python train.py --positions="rope" --tie_embeddings=false --batch_tokens=262144
Each number is 200 + 40 x the weight over the matrix's rms, rounded and kept within 0 to 999. Layers, rows and columns count from 0.

# layer 7 MLP down (transposed), 1728x640, rms 0.0627, rows 1316-1352, columns 192-255
239,253,212,246,151,187,226,167,235,249,176,214,152,198,215,208,251,160,191,156,169,145,245,188,219,247,165,203,207,152,162,220,128,211,236,201,250,241,192,235,247,169,139,220,202,297,140,228,119,131,282,252,223,193,253,216,234,199,147,209,228,216,169,284
213,198,224,214,221,180,183,271,217,197,272,170,204,209,174,255,195,215,217,232,190,174,244,163,170,172,128,189,160,182,245,246,156,225,170,236,183,222,185,190,87,211,215,242,141,224,206,184,163,252,222,224,282,149,177,254,195,238,142,220,184,148,117,174
179,160,236,179,246,165,206,124,207,163,190,234,164,154,135,177,214,211,229,234,170,169,178,206,223,138,178,236,218,237,223,223,208,207,186,167,226,170,307,265,200,218,181,199,193,182,222,225,170,213,268,216,309,187,160,187,236,156,197,129,161,113,177,158
167,143,190,173,308,172,171,220,259,209,171,219,246,186,188,195,203,233,159,189,208,260,200,101,110,211,123,215,158,220,159,255,261,160,229,186,190,142,256,294,145,289,221,148,181,164,215,219,134,285,170,264,235,150,212,158,201,229,156,201,242,189,230,198
225,195,235,232,185,203,182,232,204,200,196,198,170,246,216,210,186,197,209,141,248,187,235,179,171,222,194,186,139,168,227,210,144,169,146,195,239,205,216,166,258,204,240,175,214,204,176,188,169,241,180,240,218,196,236,224,263,219,209,229,257,167,215,149
251,214,174,153,156,114,234,159,172,267,241,188,209,162,163,192,275,191,243,176,114,132,188,233,201,222,242,297,221,183,218,179,216,205,229,144,194,227,237,206,210,111,253,169,175,126,174,256,161,226,168,219,199,123,194,223,232,201,279,243,214,193,192,123
255,253,211,170,173,192,183,209,198,266,165,207,190,205,97,190,187,218,138,119,186,125,225,207,222,234,142,230,210,160,181,189,151,270,242,120,177,248,177,255,212,180,202,207,264,218,248,206,157,200,176,212,248,173,234,298,210,314,303,255,214,180,160,120
127,178,252,156,219,155,169,193,240,186,193,218,215,220,133,154,155,177,238,169,171,251,236,196,286,230,141,224,221,223,242,234,250,283,209,159,273,176,189,173,224,248,247,165,195,248,158,267,229,280,200,212,171,188,200,155,220,228,96,193,120,216,226,214
187,228,192,179,277,145,176,232,217,191,221,241,215,231,206,158,259,161,209,181,136,205,199,182,272,205,210,255,173,214,189,285,189,159,206,232,128,153,283,176,153,190,214,240,213,241,231,190,131,248,210,148,154,166,195,197,188,184,214,200,207,225,224,221
283,253,173,174,186,206,131,205,225,257,151,217,232,204,238,202,282,199,200,234,170,261,170,187,210,208,178,181,160,227,180,199,229,248,180,168,194,326,214,146,207,210,183,221,137,216,205,170,201,274,151,108,230,185,281,159,189,226,254,198,260,246,226,144
227,202,266,204,158,157,247,268,193,135,243,212,250,222,281,296,261,190,324,222,279,197,232,148,199,157,261,189,229,249,215,180,147,221,191,218,196,221,225,177,197,206,231,178,199,181,244,156,181,244,139,178,250,201,212,226,238,209,169,198,169,262,206,144
262,194,228,186,164,219,236,225,302,145,180,253,207,210,240,209,178,156,234,215,214,194,175,116,249,167,166,196,238,302,275,213,202,264,269,135,156,203,198,153,105,197,168,151,172,198,257,219,147,211,188,138,229,193,241,209,240,204,268,153,252,248,172,215
260,223,194,155,157,260,232,229,128,152,171,254,221,170,266,124,152,142,228,144,234,189,191,224,170,131,212,164,231,147,243,271,170,159,141,247,173,175,155,180,163,183,202,244,134,233,252,136,221,248,186,224,202,195,182,175,134,197,226,176,171,226,210,202
276,253,172,199,199,178,177,281,232,229,225,234,162,83,160,152,146,226,159,148,204,216,233,241,276,175,154,190,203,190,218,225,165,149,179,204,257,123,227,159,146,186,104,206,108,259,195,217,201,213,183,165,176,212,219,203,214,200,194,130,234,120,231,169
127,196,212,121,229,223,192,231,227,264,214,213,168,235,247,227,145,204,169,232,158,174,214,258,220,183,180,220,186,226,170,197,235,215,253,132,234,248,149,189,124,139,292,144,132,181,254,215,179,224,171,151,231,232,227,119,203,238,175,154,240,186,232,167
199,210,104,146,231,236,219,143,136,222,149,228,226,152,236,231,220,294,175,186,259,174,220,247,145,218,165,190,193,211,181,199,127,269,202,262,243,79,184,222,197,199,211,183,199,202,246,128,140,210,221,191,151,148,242,172,193,195,250,231,163,212,184,194
119,190,165,271,188,143,201,203,217,207,239,169,148,148,111,256,141,138,212,156,162,310,295,190,207,231,216,207,184,217,191,219,174,258,189,230,194,234,129,256,186,217,201,215,126,193,265,164,146,190,292,186,156,194,178,143,160,260,161,277,205,193,192,198
248,167,186,227,103,227,173,163,210,207,261,183,175,230,203,229,167,160,242,193,219,237,191,135,260,252,156,218,212,169,123,262,254,177,164,213,259,238,209,249,263,255,148,211,202,184,169,142,247,249,146,267,221,219,173,236,164,170,146,115,249,212,203,164
219,208,181,196,134,162,166,196,138,187,176,207,273,128,202,280,213,225,175,185,211,162,164,163,165,242,88,227,192,178,210,254,146,128,206,236,210,149,207,155,168,195,176,198,179,178,204,166,156,222,169,173,208,212,158,170,251,244,259,212,181,88,181,161
254,148,200,234,234,197,237,130,206,227,176,170,156,204,175,179,268,250,196,185,143,234,193,200,200,182,144,197,176,236,112,232,225,237,249,201,163,155,145,171,232,195,197,265,207,150,193,241,225,184,305,179,176,236,184,172,184,208,178,247,198,137,228,142
226,196,152,261,283,246,313,263,220,238,131,162,204,183,205,267,203,134,257,188,186,154,219,167,169,211,150,228,205,216,215,218,102,232,202,199,151,200,109,208,167,178,233,189,213,233,238,241,218,217,186,258,198,223,228,212,171,295,217,224,172,250,137,245
137,121,201,185,271,196,179,257,113,169,211,201,164,189,234,200,133,203,182,236,163,186,210,329,207,165,225,240,180,183,215,186,193,201,141,153,160,193,262,170,229,161,205,162,220,131,309,240,160,129,244,116,194,207,244,156,192,211,199,240,143,209,239,228
236,275,202,201,185,253,234,183,164,280,230,296,137,198,161,123,218,199,127,214,224,179,216,234,226,169,202,244,162,274,192,210,256,130,179,210,219,236,205,218,237,173,216,157,201,156,177,215,250,130,161,261,94,200,171,211,153,101,158,244,204,184,143,243
217,118,193,313,179,147,244,180,274,181,191,168,232,215,166,166,245,262,230,212,159,146,224,192,206,94,225,186,206,159,221,228,189,189,209,135,166,252,174,183,127,195,250,230,232,186,178,179,176,232,115,151,173,195,203,211,177,122,197,179,150,193,182,199
146,212,264,146,218,193,229,221,179,208,227,139,194,214,201,182,227,221,276,148,236,188,196,232,204,161,179,280,168,202,175,236,114,289,235,211,242,224,235,245,208,192,185,184,276,168,202,194,187,151,235,203,253,228,159,211,205,198,157,144,110,143,149,228
202,206,259,243,173,283,235,247,264,141,207,223,134,95,201,171,228,176,148,161,244,225,248,178,234,256,228,218,195,217,192,191,260,181,121,201,231,227,238,230,146,152,183,207,191,112,210,243,169,213,201,159,209,298,219,248,154,176,208,179,178,186,279,190
195,193,241,161,194,147,232,193,209,260,236,197,133,213,214,223,113,236,223,260,184,196,244,170,145,168,170,140,150,143,221,186,271,186,217,162,126,156,263,260,287,185,143,233,241,253,132,180,226,301,215,232,222,137,199,225,209,196,175,156,241,196,230,176
174,261,176,210,198,231,261,197,213,127,157,148,142,233,209,144,176,207,276,250,217,226,229,173,242,225,230,250,224,186,253,211,235,223,218,214,246,221,169,194,210,156,177,195,207,146,193,202,247,225,219,173,201,206,196,215,224,172,256,227,200,244,251,264
202,177,255,203,203,203,213,216,178,200,179,242,133,209,172,232,192,184,165,166,218,188,148,245,154,279,252,230,228,176,172,197,179,129,157,202,218,212,196,205,170,172,239,220,176,234,210,205,190,212,222,234,241,196,139,217,105,96,246,198,230,189,254,239
219,146,218,246,175,142,216,252,171,188,189,231,168,225,220,273,141,137,247,267,213,152,217,155,133,202,216,232,206,256,185,166,224,260,198,229,164,267,182,193,239,105,258,134,203,234,193,200,249,188,159,201,164,154,164,204,273,181,131,214,188,126,207,145
131,199,144,161,239,256,170,208,215,251,233,214,229,260,244,157,102,180,128,179,205,202,144,179,168,137,191,162,191,195,153,160,173,151,225,202,157,207,165,162,179,205,199,189,208,293,244,265,249,298,192,221,259,238,222,227,108,211,220,217,190,183,214,301
169,253,193,133,200,102,226,126,207,155,126,220,266,190,180,142,224,130,242,204,186,232,193,136,148,55,190,183,143,183,247,144,224,181,215,203,291,139,236,223,118,236,201,223,248,158,188,170,236,289,219,168,233,238,202,232,196,165,210,219,187,253,194,232
170,233,186,189,220,169,195,178,163,148,240,226,199,142,255,201,210,240,202,130,259,172,244,200,236,216,212,212,236,307,155,215,207,164,263,207,181,200,204,188,220,253,316,267,200,212,251,159,256,216,196,129,172,193,141,209,270,195,206,198,217,201,99,202
174,283,164,142,240,216,220,244,171,203,179,164,253,208,132,172,174,213,179,242,140,156,220,198,213,237,251,257,166,248,217,236,197,122,220,230,227,181,204,146,259,220,244,189,183,229,178,191,212,205,244,189,239,220,240,257,196,189,205,133,200,202,218,134
265,176,217,171,271,186,166,239,114,252,233,196,216,164,181,173,183,119,220,198,193,219,129,140,205,199,208,217,183,213,90,182,176,183,192,230,288,177,173,161,217,249,238,196,319,273,184,209,190,145,211,200,105,154,207,195,219,167,206,272,225,218,217,210
161,223,190,228,121,240,137,265,186,197,144,188,143,147,159,211,230,226,198,99,323,219,267,111,185,169,178,180,195,200,269,191,150,212,197,149,231,181,223,199,230,197,257,184,179,168,254,182,233,158,219,131,214,173,170,174,210,146,197,174,236,251,213,171
237,233,144,239,233,164,203,228,250,242,170,177,191,182,160,223,220,285,169,145,240,186,157,220,249,262,221,209,205,205,179,173,233,257,173,190,179,241,228,158,204,298,160,222,192,299,176,92,128,208,148,249,203,235,196,156,216,167,193,217,167,229,231,262
# layer 7 MLP gate, 1728x640, rms 0.0679, rows 1317-1352, columns 192-255
219,173,218,138,192,208,237,228,142,276,219,167,215,105,167,187,204,207,179,227,205,161,185,241,61,178,170,213,151,221,151,190,169,250,159,152,209,170,228,212,262,188,247,185,182,196,220,238,150,183,262,178,155,213,227,195,239,209,271,155,201,191,229,186
232,222,228,162,212,218,210,210,264,170,180,188,120,210,248,203,185,158,186,180,215,200,142,220,255,251,249,224,207,259,254,278,180,210,237,247,153,166,236,212,209,278,161,188,210,186,180,264,205,145,243,176,188,170,185,224,210,209,152,187,226,187,207,202
210,228,217,233,229,201,233,222,263,202,209,219,175,188,154,211,223,206,108,215,273,98,199,167,193,285,214,203,237,184,180,178,215,210,159,282,161,225,246,176,275,165,136,141,164,209,226,239,185,224,189,141,236,237,186,178,206,186,262,187,273,179,150,189
140,190,109,272,257,156,178,242,186,235,190,218,223,163,180,197,140,239,200,172,202,196,202,259,82,192,186,206,260,178,188,174,200,250,166,207,248,212,228,211,289,197,163,185,178,189,206,190,190,209,230,192,197,190,181,223,203,267,187,211,197,205,200,209
112,192,259,211,240,313,223,215,188,223,165,102,306,252,144,125,189,197,225,196,211,167,134,198,275,159,156,223,205,210,204,187,219,273,160,214,203,188,152,149,260,146,142,156,158,123,200,201,122,260,218,211,202,219,167,221,216,239,217,234,246,253,212,307
215,152,218,241,166,121,224,257,139,215,202,189,135,115,280,215,163,169,221,183,235,221,172,228,162,166,175,188,228,235,172,146,189,184,218,198,124,258,177,200,258,191,232,247,146,195,167,228,232,272,143,216,171,216,221,120,156,160,100,201,194,184,260,234
167,186,255,258,159,269,165,157,168,224,213,280,211,224,199,269,187,239,198,220,284,254,208,233,188,195,196,225,210,187,166,170,180,137,195,230,186,243,150,308,152,175,173,181,197,144,202,177,265,152,233,183,257,169,144,168,165,199,191,172,189,204,239,209
171,120,212,207,154,250,145,223,172,222,192,142,220,100,225,200,207,172,232,161,164,249,204,236,168,197,234,227,93,226,250,204,133,192,305,247,305,127,135,179,240,143,170,228,139,221,152,210,209,178,235,187,241,240,137,206,230,138,161,212,219,177,182,249
155,184,209,163,216,289,220,229,209,204,192,198,225,222,208,258,209,196,251,266,261,282,172,146,136,269,201,225,226,181,223,70,227,170,196,236,198,204,302,235,170,153,175,225,218,208,176,190,232,215,138,212,204,140,174,166,160,151,224,184,159,271,243,215
236,211,283,156,230,238,241,179,196,250,192,174,173,258,180,151,167,220,227,180,180,241,258,202,116,178,246,219,217,236,170,218,284,201,204,199,200,284,282,204,135,257,221,216,110,196,217,235,205,271,197,190,191,273,164,260,240,209,229,240,210,192,194,215
199,158,271,224,246,200,264,172,201,176,163,196,221,123,235,189,176,153,177,219,244,222,185,244,219,273,215,184,277,172,237,138,169,189,180,221,192,235,194,205,171,159,92,153,181,113,235,253,172,168,217,207,196,234,186,153,144,100,173,235,210,190,221,249
150,167,176,164,196,170,190,101,190,186,125,168,140,160,166,233,210,176,167,175,131,218,220,233,235,203,163,96,196,182,192,238,180,182,160,256,244,111,265,194,273,208,133,136,162,174,107,200,240,205,170,237,228,241,212,166,181,264,208,192,175,180,230,165
191,282,178,151,170,184,139,192,183,265,189,184,207,239,193,188,197,160,219,229,246,279,142,130,167,294,143,277,226,146,215,125,209,247,225,160,204,204,203,216,198,138,190,175,240,93,145,181,148,126,158,230,210,115,253,140,103,206,243,227,190,248,140,196
179,183,159,125,244,266,161,154,183,239,185,166,167,181,173,204,285,257,245,179,194,240,208,242,190,149,186,279,183,160,181,184,247,180,202,169,168,174,236,209,202,249,241,130,167,217,275,246,173,157,168,140,169,180,243,250,231,256,168,175,148,190,238,183
162,239,255,171,259,189,168,184,212,223,106,195,255,139,173,237,176,179,274,185,165,241,224,176,147,281,216,203,187,175,155,128,236,164,254,159,224,231,179,121,235,205,192,181,147,200,150,203,172,203,219,256,284,220,230,214,176,249,230,271,185,292,200,216
183,169,225,177,136,144,187,147,230,164,308,205,95,241,205,265,296,171,223,192,127,179,207,179,216,172,211,271,175,186,184,246,244,163,186,161,247,260,206,176,178,148,298,199,138,160,207,268,268,166,234,194,125,205,153,174,252,148,249,223,174,238,154,123
196,166,157,233,180,170,246,245,152,162,278,208,209,209,217,86,203,249,167,226,166,193,178,256,162,209,165,190,152,120,224,198,174,161,213,250,181,211,176,218,190,229,150,183,236,244,229,170,201,305,178,158,138,159,190,202,246,241,109,159,182,250,176,227
141,197,230,183,203,241,225,244,212,219,122,96,108,150,204,234,227,183,184,203,180,196,161,224,197,202,191,193,181,240,242,168,209,153,192,210,219,145,213,234,200,217,181,162,217,170,243,154,178,221,159,187,235,153,246,228,147,214,186,167,190,163,208,259
182,194,126,152,257,163,223,183,149,230,249,200,204,181,202,203,94,215,186,180,279,231,299,182,204,147,185,196,167,130,205,215,173,215,106,230,151,219,201,233,220,170,184,223,207,238,123,162,288,123,252,212,189,171,186,239,216,148,252,185,193,175,215,178
199,175,151,140,199,132,173,208,214,84,164,185,182,194,168,218,300,161,205,246,204,232,208,190,238,89,207,212,199,200,203,172,206,247,214,220,250,213,185,240,233,178,162,248,175,341,211,94,175,110,181,235,236,169,202,165,181,122,190,182,197,152,241,184
156,168,196,167,126,190,246,194,90,184,233,152,178,181,139,220,180,159,182,188,211,200,176,113,236,155,186,225,184,247,238,176,243,197,239,167,174,203,257,191,175,228,173,171,160,240,196,174,264,187,109,224,223,223,194,197,132,187,174,203,223,169,156,217
199,185,170,169,179,217,150,260,208,220,273,176,232,186,172,175,178,230,172,169,227,175,189,226,137,210,197,198,227,172,247,111,191,234,152,193,131,222,208,214,136,140,146,197,186,177,273,226,184,200,168,181,190,153,202,198,218,211,200,224,174,155,197,186
175,196,237,183,127,198,156,206,149,256,231,193,165,232,163,176,201,172,187,152,242,200,177,180,139,210,197,190,192,225,226,133,181,169,213,201,195,156,165,253,122,145,121,186,261,163,202,210,233,214,231,173,238,173,210,172,227,259,197,114,160,181,230,175
155,188,236,244,203,212,180,181,236,256,240,138,154,219,216,140,265,208,104,240,152,213,254,227,226,160,210,141,220,222,227,182,264,126,219,225,151,176,240,226,199,203,258,231,209,187,193,201,205,232,182,237,137,163,222,217,245,247,131,158,236,148,216,235
199,123,190,198,188,244,133,187,214,195,240,173,252,130,213,231,187,215,223,207,181,190,261,213,208,208,177,196,171,182,226,131,159,181,167,199,189,217,146,242,245,248,175,176,172,247,235,137,242,226,238,136,181,163,204,163,265,145,278,223,162,256,163,160
222,198,148,231,255,193,247,194,149,158,162,166,230,196,195,162,202,159,186,144,212,255,157,235,240,191,150,213,226,222,208,267,251,98,188,153,168,186,177,193,150,180,180,179,198,168,143,200,133,158,224,192,171,262,203,238,244,216,157,176,186,188,220,251
228,252,211,253,203,185,260,184,212,209,214,229,196,107,209,234,113,208,249,184,170,187,201,274,195,238,214,165,181,187,238,160,195,231,222,236,219,208,219,209,156,208,217,229,201,117,205,196,186,221,230,157,221,127,216,212,108,154,156,246,186,235,218,202
164,239,121,186,128,244,199,198,196,191,192,171,139,206,189,166,233,207,166,228,187,235,202,205,183,200,241,209,113,181,201,185,214,192,227,225,131,300,207,164,142,200,243,235,231,236,198,205,216,175,193,183,210,179,213,153,111,165,211,218,241,170,102,132
190,170,162,203,107,137,196,256,211,206,207,132,205,157,222,212,145,241,198,179,209,181,200,178,197,229,241,247,183,239,155,211,228,134,200,210,205,181,227,211,179,227,254,203,190,207,182,126,193,199,199,199,211,195,242,167,169,187,234,241,250,171,218,215
150,194,133,235,168,235,228,179,210,231,192,219,211,151,116,242,188,180,145,228,186,209,184,180,193,208,152,204,175,264,183,154,127,216,213,204,208,239,201,238,214,191,229,236,233,259,141,200,190,246,196,235,155,201,203,141,171,192,188,255,117,233,185,182
239,206,183,145,164,177,147,178,145,166,239,172,209,198,148,191,193,219,177,195,239,205,209,243,206,160,182,230,206,174,232,181,240,170,297,249,202,192,269,249,224,141,209,175,257,163,118,134,182,210,181,137,150,269,211,234,245,195,203,204,236,165,188,212
237,287,198,217,130,208,176,174,197,231,202,152,171,171,172,235,168,198,187,172,189,222,162,192,155,210,227,196,189,130,230,169,151,251,244,232,156,210,177,187,232,231,216,233,139,217,248,240,162,159,165,196,231,178,188,237,236,164,204,249,152,252,165,203
197,233,183,197,154,252,104,167,183,185,238,214,221,231,157,187,235,195,177,207,207,223,201,180,214,307,187,225,205,161,183,229,233,249,259,158,227,264,173,204,168,227,170,214,142,200,226,229,188,239,204,161,167,180,244,188,229,269,237,249,211,243,167,298
166,256,213,137,170,251,206,172,251,224,168,205,118,207,117,219,180,214,228,216,154,168,183,218,297,162,189,163,204,202,150,154,160,269,227,183,243,141,147,181,232,153,218,145,257,299,193,195,195,222,253,168,285,245,237,268,155,244,216,120,183,213,217,238
195,208,226,237,220,176,241,223,171,227,172,218,223,253,148,207,235,200,251,198,162,189,270,186,186,182,234,182,148,255,287,239,79,183,207,187,308,213,209,253,248,225,233,242,228,255,189,211,232,158,208,201,174,204,210,173,206,207,227,196,182,262,131,206
216,157,211,241,267,258,153,216,204,201,234,179,187,162,208,189,167,259,250,148,243,145,245,153,211,178,174,125,135,217,226,191,225,148,126,136,197,183,155,185,165,258,212,191,176,219,146,179,192,210,278,173,252,197,253,178,204,219,220,212,172,199,152,195
# layer 7 MLP up, 1728x640, rms 0.0703, rows 1317-1352, columns 192-255
226,200,226,224,206,154,189,201,185,244,261,158,242,154,221,181,219,149,195,207,259,182,145,178,173,200,246,208,209,177,198,233,199,263,200,149,174,222,184,238,141,238,214,179,189,228,279,216,274,183,191,172,161,161,164,228,193,215,231,197,188,203,210,201
205,227,235,174,182,216,216,223,152,171,174,204,235,269,96,161,280,177,281,182,202,233,211,182,162,203,223,190,176,233,171,144,227,216,175,231,213,158,198,205,213,223,88,196,163,149,137,232,159,222,212,180,317,274,234,226,223,190,165,212,208,121,203,191
218,172,75,247,207,161,223,215,157,182,198,172,242,207,254,191,177,216,247,204,207,241,179,169,148,158,258,150,208,194,192,190,231,177,282,193,187,200,197,82,130,179,164,215,240,228,200,210,219,185,170,236,289,235,208,138,276,137,266,213,167,200,179,243
216,196,159,211,212,112,198,177,151,219,198,271,140,183,205,178,227,168,200,246,202,203,242,178,186,210,210,132,147,223,154,178,235,214,160,148,218,140,167,184,228,192,176,237,206,175,154,223,222,155,182,195,195,214,207,204,148,268,112,231,237,143,194,259
215,179,209,245,127,280,162,202,183,244,212,179,264,249,228,198,172,170,201,232,186,137,231,201,173,203,112,227,176,210,162,112,291,244,223,136,243,167,263,215,270,170,220,77,181,204,120,235,187,130,188,211,224,84,268,179,199,238,162,193,129,241,243,193
256,235,197,201,229,212,180,166,175,247,199,274,183,170,137,195,189,188,217,219,211,272,118,168,208,257,170,201,230,214,212,232,241,120,222,247,198,169,210,228,176,221,244,245,182,226,187,185,208,199,164,182,153,219,153,260,197,172,206,175,232,185,177,219
204,241,247,176,151,201,155,191,184,174,218,221,217,193,154,278,180,174,155,157,240,223,250,231,150,181,155,148,246,161,199,101,268,176,239,187,158,185,169,169,130,171,238,227,235,189,208,195,267,246,174,185,231,279,218,176,263,201,217,210,175,242,168,174
163,267,161,173,231,203,251,197,133,120,211,286,262,238,239,144,221,190,171,160,150,201,211,242,205,186,235,205,233,139,251,222,221,270,187,205,209,165,218,141,266,182,257,254,291,217,226,243,205,271,222,154,197,225,251,209,155,178,229,192,233,166,192,176
146,285,193,212,215,129,186,196,135,240,173,195,188,211,168,206,160,182,198,170,201,213,217,162,305,226,165,166,154,236,210,217,178,201,193,214,254,196,174,190,271,204,226,257,133,270,245,177,189,169,213,193,180,176,180,154,224,193,221,214,193,195,222,270
112,245,243,159,189,154,210,208,173,260,223,192,195,186,221,236,222,257,192,155,184,233,189,157,194,186,266,164,178,219,210,249,207,204,196,116,216,218,192,192,166,172,187,211,196,280,192,253,202,205,190,218,202,236,196,198,236,146,183,265,187,207,165,162
224,177,196,153,195,209,199,203,259,209,170,162,197,170,166,129,169,212,192,174,226,186,187,157,237,237,225,239,240,226,207,185,230,185,123,192,192,178,164,209,225,237,260,178,162,175,204,161,173,123,233,223,178,107,263,190,151,215,190,141,157,162,173,243
245,227,196,211,249,268,203,216,117,207,146,178,175,204,183,179,152,204,186,252,228,145,179,233,206,200,167,255,272,285,194,180,212,220,173,188,151,235,161,191,164,203,221,259,175,269,200,264,236,191,195,243,262,232,236,271,238,105,160,174,239,236,167,247
202,160,223,203,217,235,220,198,106,244,243,256,206,221,236,127,215,218,144,108,172,177,238,178,161,127,250,198,156,231,184,186,226,154,209,281,227,234,198,172,236,247,210,250,130,220,173,227,203,230,153,223,196,206,254,231,285,195,127,139,178,203,222,128
161,207,188,160,273,182,216,153,249,200,285,185,216,228,178,162,181,264,255,225,179,237,230,219,150,282,209,259,126,242,218,216,228,113,171,151,202,126,206,175,182,123,165,163,245,276,237,170,159,208,288,190,200,219,223,212,263,190,151,147,179,163,263,239
156,251,170,217,208,239,179,221,148,231,148,195,216,184,244,213,253,169,225,160,230,296,121,228,91,188,185,189,217,203,108,178,247,170,183,239,203,127,217,141,228,180,229,208,211,171,210,216,181,260,262,177,171,202,254,308,222,211,275,211,247,206,253,184
267,227,194,124,183,228,280,233,175,208,194,181,133,189,233,177,229,91,202,192,143,236,226,129,189,202,167,197,186,235,166,233,213,171,200,141,199,162,212,335,196,221,244,239,217,197,225,202,211,265,209,284,215,198,237,156,112,126,158,207,176,202,231,223
217,246,151,211,176,219,210,220,189,270,245,145,189,213,184,165,173,202,180,162,223,214,224,191,215,195,155,183,248,165,154,191,173,116,190,139,141,207,237,170,185,232,195,169,237,174,220,141,227,263,115,183,255,250,140,122,198,179,214,203,167,182,227,211
198,212,206,195,213,242,163,200,206,234,198,253,251,185,261,202,232,222,207,144,128,226,341,309,185,234,186,146,240,137,179,184,113,194,231,215,248,176,162,149,98,185,208,200,194,231,130,238,217,176,203,170,151,187,126,162,262,227,237,205,249,140,208,215
188,221,206,184,142,194,245,143,264,251,254,245,204,177,207,154,135,195,179,224,189,222,158,149,310,239,171,242,208,194,207,180,209,203,169,158,160,219,214,264,279,131,234,300,299,268,211,262,192,191,223,249,229,196,175,188,235,206,219,200,153,214,173,172
194,225,162,233,223,217,205,206,132,246,211,237,198,201,203,239,149,173,194,194,248,142,238,227,229,200,173,271,203,229,110,167,192,203,193,167,219,193,196,128,227,183,188,222,100,171,189,218,178,159,189,211,226,195,278,207,222,173,191,159,181,242,194,221
176,209,155,191,195,281,158,183,255,208,288,183,184,245,187,257,224,193,272,241,124,218,161,218,244,220,193,215,225,181,158,181,257,231,226,155,197,143,216,229,168,182,263,149,248,242,196,181,222,157,234,207,221,230,268,180,249,215,205,137,213,184,273,114
205,217,179,190,153,225,234,174,169,237,259,224,180,206,268,234,226,259,210,147,137,223,235,210,151,174,237,258,218,243,231,234,208,238,129,265,238,166,187,207,200,209,158,237,227,203,235,181,233,182,153,200,200,282,169,167,242,187,225,232,192,182,179,131
276,197,189,207,286,217,256,234,175,186,154,213,151,225,216,232,135,241,243,168,205,188,149,252,170,230,201,180,198,197,222,278,232,221,146,140,201,156,227,191,144,211,216,231,180,220,228,216,241,162,198,315,223,180,181,179,178,262,236,257,278,194,132,176
203,145,176,202,141,138,194,233,184,212,212,235,257,197,156,184,249,193,122,213,193,192,198,185,157,269,160,213,148,211,222,248,291,181,260,251,191,213,168,277,212,216,113,168,181,237,266,193,138,131,153,229,231,151,191,227,268,197,210,240,80,191,99,302
195,232,262,169,256,198,237,235,190,203,230,203,134,241,212,196,166,200,168,136,243,165,186,178,186,280,216,151,247,235,215,223,209,172,176,207,208,304,197,164,199,222,164,182,176,135,169,160,277,155,103,171,255,190,251,149,262,227,211,199,264,239,170,254
123,107,190,153,126,247,202,161,171,210,208,213,225,169,138,134,171,166,145,196,227,197,122,122,243,203,241,254,304,221,123,196,217,188,208,171,163,200,295,207,225,243,207,178,177,205,262,138,167,198,203,196,198,136,219,109,230,261,177,268,194,185,206,188
237,188,167,174,174,204,174,207,218,114,214,242,171,172,153,298,158,179,210,246,249,247,207,231,224,215,195,168,225,277,162,204,193,122,164,211,128,177,202,187,238,151,243,225,182,272,196,164,210,143,208,219,166,234,216,160,213,185,228,230,169,216,192,210
163,262,227,132,198,208,250,148,160,200,173,129,192,222,165,199,227,188,160,155,153,139,238,288,233,186,145,207,138,252,159,199,196,209,187,186,117,214,211,132,230,219,228,210,225,225,225,157,164,183,212,225,224,170,209,216,136,172,219,187,145,218,177,232
202,150,133,125,199,209,199,199,157,249,155,211,176,252,211,233,195,217,168,227,236,279,227,144,253,128,170,120,202,167,185,268,193,239,176,246,235,148,221,182,262,163,215,189,209,231,166,257,173,232,174,137,231,248,176,113,141,208,204,161,173,204,241,108
230,130,124,161,202,223,179,216,192,146,300,216,212,208,156,232,189,181,225,247,182,260,193,189,189,241,151,201,212,213,207,288,146,206,176,234,211,167,186,238,100,243,211,158,210,205,197,243,144,197,240,193,161,311,204,195,225,118,163,196,123,226,134,164
192,215,260,235,182,184,161,202,168,260,149,188,172,216,267,199,163,114,233,210,269,208,232,190,200,141,191,201,225,157,155,246,243,155,180,238,193,250,252,202,267,249,207,176,255,153,183,252,179,250,188,198,200,221,148,201,213,203,98,311,164,215,212,208
185,169,216,223,281,203,259,157,201,182,211,239,258,164,208,257,202,213,232,196,238,217,215,206,159,279,170,170,236,326,172,179,240,197,178,167,166,223,215,229,221,208,181,191,250,186,123,204,283,232,170,166,175,232,159,208,112,233,147,127,179,253,138,256
207,284,251,213,238,242,226,165,148,162,244,194,207,180,184,246,255,216,224,196,240,154,293,178,151,262,220,178,187,252,194,217,173,202,156,186,251,231,121,125,152,228,97,161,204,201,130,204,157,199,174,135,221,226,226,253,248,177,235,240,184,141,202,132
292,173,221,124,281,233,240,172,202,228,189,202,162,207,206,257,264,162,183,329,115,223,211,259,177,207,186,196,246,134,256,171,263,241,238,177,241,189,262,196,229,163,219,227,196,272,145,227,211,208,149,222,157,253,111,248,190,288,188,191,201,167,139,216
145,179,240,199,221,208,192,157,169,170,189,197,181,243,212,223,147,149,222,268,277,182,222,162,234,213,120,249,177,155,150,181,253,221,184,222,199,259,201,235,170,158,221,196,152,283,229,198,204,169,152,175,198,271,190,265,170,222,252,142,207,168,273,194
200,215,190,229,220,247,209,150,126,250,208,209,210,192,184,239,176,264,193,134,186,210,221,271,211,161,262,224,162,147,199,198,244,161,253,184,194,194,237,211,196,87,130,151,177,163,240,205,247,202,200,268,154,223,240,190,189,179,137,251,192,238,195,177